config = dict(
    d_model=384,
    d_mlp=512,
    norm='rmsnorm',
    norm_eps=1e-05,
    positions='learned+rope',
    bias='qkv',
    tie_embeddings=True,
    init_std_o=0.00385,
    init_std_down=0.00333,
    grad_clip=2.0,
    final_lr_fraction=0.0,
)
Each number is 500 + 40 x the weight over its row's rms, rounded and kept within 0 to 999. Layers, rows and columns count from 0. Numbers have three digits each. The size before them is the row's rms in percent of the matrix's.

# layer 3 MLP down, 384x512, rms 0.122, rows 0-82, columns 352-383
092:508544559515479583550524493499425501480514486461463564507551545537528528506515517512495425504523
094:458581502471502508505482493552489461498512530537460538564531509498583513470479543485525497555512
094:518524473530499511470439449478526438479484514579495467530479471455481523462464447456470488458509
103:457484477412551459500473460515493466587483476447512488475472433525520436542565445509573475606490
094:535569516539536520526505489554460559516533501546475455513462498440480505447557517509457511434589
102:620425541450519544477584548432425513496400501434525551444532517531508535515483512462473553513446
100:534489528514419521466466475490519418488524520505547513515456552503472490430515510527478502507522
093:548468521503545522476476543451461581572507485473476491506509516491440549522457465499458466449545
094:526443496498468418511562481532459461493552484504527534475474466492476490553406427499546519464523
103:545438521475507502552438463527468491502427560523506493549480448481536535520555474504468428504453
101:449448426491533554512593444439493545529454516510482578514523567453530505518486495475463590481492
100:482519442533495485461467554497509549506468529429483506466411501453500517501558450534514471499512
104:540521441584472484550484538519538467430447572488448540510516492490500501483490504455454495527473
096:546528541437485517526470473460492447488531566535452465523532470517496456478546473490500472472415
104:505450485455529489529520505444511525490540433552539531530494434541511550458534524485549517466433
100:490450512485548487505499471533544456469507587511492468472481525616553536536530546501479494496491
097:555480474608514592498555470486553494464515499554421575504533502571441516489485518557526539519468
103:466466443524442478447536446566528524539508475429478485484559470526450545580491504499502476477587
100:521518556451440479539496524537510542459542528466507496429592503547495446491534448537551462488523
108:433570494505480524533581494543556454519444456512498520487577497572505454493542509490471516539449
105:532481459457537437449484513509516501445496491381438499417511476426496530562444464517497458416458
105:502508466585472507505489492437486494550492439506439466525549495469473544568512521514555540459526
092:466409474457518452497499485438502446512484378448403559407443524427521449571444519518465475459530
104:502511551495522498521554414451491505405487525465548509486390450583477534468509526531516503480455
106:506470537491511472557426512462505512520528491569464403467510452493510505427511503495462488529525
100:562519533506530475561546541523473470472555516457475482468539484485508457488455513551504487556538
110:552509468504492396456480527473486551490455478451500533475435513451424523419494495495446393526540
096:497507442511425530571607553513547456457459527473529458553538510475500422454520558488442485501506
096:486513475427509493517437538532516510548528468556524551558465500491525528495521459518508525501458
109:523572538474483531492564446463512560519523484466493477490482494450468509597472476467474408467577
103:526438491575590480472477391569495496495531590472457519519541455460505438574504420494472459508466
106:538529447490496503545459514490549509469490525523517446430423512473528593506577486466535530495552
097:530518478479539465452496536466465520529523546466544530502549519502503496583476477542499484573448
099:529521504545416565513502545452493487524495475496536538530554501515493536589483464463562507482479
098:520535443510538438501503471474479556513516488508546492441501568497463483549463565561488551483492
097:537487448498513469529543459468468484495454564536469481491480516490524499541453487440439551608445
097:470435513593445536506468531542473518505483503519513522443480434578506500527526454476545481504574
099:490436499454530466521527395444540383498526461457486501502479452528482489488440519462557602451466
095:488485432536512460483600483478471522506446489513508527489582450495566500518472465441547434392486
100:508445538521568481527497500471519586442552459427461580501507458518415522575468480522613510433497
098:545519486511537498484520488563477606519487412474449476504495537557526485503488493593471486536530
099:449466525605518537474542416564514504469458533545440545534507496489551521441544560477529525526500
098:532458588472477492462516481576515560472479580493502546429518521476597515522514468534519430431513
101:482516568405472481539457526538550531519534461557505534508502427555528494507484490467486539498545
101:514560416531525512520480550584496467537485499531455520496523501511546491476493496531489488509446
093:535477549606576441546545489497497477500518482422488474503461534487433439510512581562543485467452
099:530552440533552484468444496398532615542558536467521617508454447489485428447498487545494438503618
094:560541446534597502498488475443559513593541516529480538543530434451493516565464485447523464489460
098:478517527542546487508534473518464515474522534513464492540554475493538477494512482526565532575445
107:482526508499534469484545447552528491458477496568401509494530509500485482513455508496576496527429
101:513452468375532442492544514544444467507420545525463449414423436411511501473521549483526454471543
100:412568538473496602464582372469553500468491478512476567548509485509560537605414502456562466516517
099:548438514450545501468443562535504489473433532541476476541523444524454540441558480553509474425435
097:514469480468491460453511556528527465529525468503571455523500453482545489487541510418507490494539
099:545458473578510538532472493424505527461506503537535511450514528549511504390469456504548525527511
094:486520467519514486428461486476571444475512402528578508480534421473439489443541520464559456487490
102:476523506485534522529572529474514485489499504493464559455537496488403500435512496463442548545491
107:487465454574500511534470517481464492470517472496536447528552463541503547496554587439477526442506
095:484481508520502518515492428450535564517514481486575439574517439522514533474531490446556483512598
102:488496454511551429490528531452498504528432502551554519511529470482481487551466519547530521486545
096:529472494504496520435420445564538512586515546491508505488562552495507518484498507494504486542489
102:514459457533519474466488507446480389552536538520525526477529508474505540576534526497478488539475
107:504398460572578449540530509486523425479493551468541519387565445506502469464497545490470509450504
102:439572457489482493468542525486533475540541446442596440478433536464462526505470419573528458458511
101:455485402517549486520519443449487513501511510471502488594496456455484486450538464483445496511499
099:532479559458488531506511515510568496529450523432493550512468438489518489437489561589535500522474
105:542483536519506511498575487480550573511593478445418467544532553446609580526555519456534489517479
099:511544472489432475531445504426513433507534502451511602494518417540512484508493454502550530492462
103:484560496512526494532466539565550514434465499556506491520439502499469426537529460515489438459574
092:427524511529501415450461530486515520469512474503555466544547515406473506479518474474542487502484
104:517505470483485536510577483504442476468415512534493534516530470506491546483484431478483500497526
098:471455481467488476510504581437547476439528557539492559493510498528492421482477611513542508485486
096:510549441433424508438510590512478460505537503510527512538472481505504437489538530497520430534432
094:467531519498548508511527476495531512497488459540484475491406550525516533516479545592495502508481
096:454505461483502476454487440480558448535483394461510445443535459525409450449442525530467443460520
107:522512498529508502476486532530518493405459505578485508541540562459472430470541484543498461491483
102:475475551526517482565490523559519474574440485452463474435470561490497488519588464412554506548464
096:491481473387468478549501489576479477524475504500476495543456504441546551531498521544561448499459
102:533472463451548550469510518477489465519506583443518505474534482500560503513412480519545549457594
098:497532570461483502426514571438445512479519589545474570553494444582491506499536518479409454482523
097:533616525492457535566530525539526528548484458604471487525480568527489507458519491510530494467464
099:492484514471446500490474514477485443537512506475454473517483590492457568554510435524524566496519
105:530442485477485496459478508461510474479452510454501522496554390482573532507488499485428499432489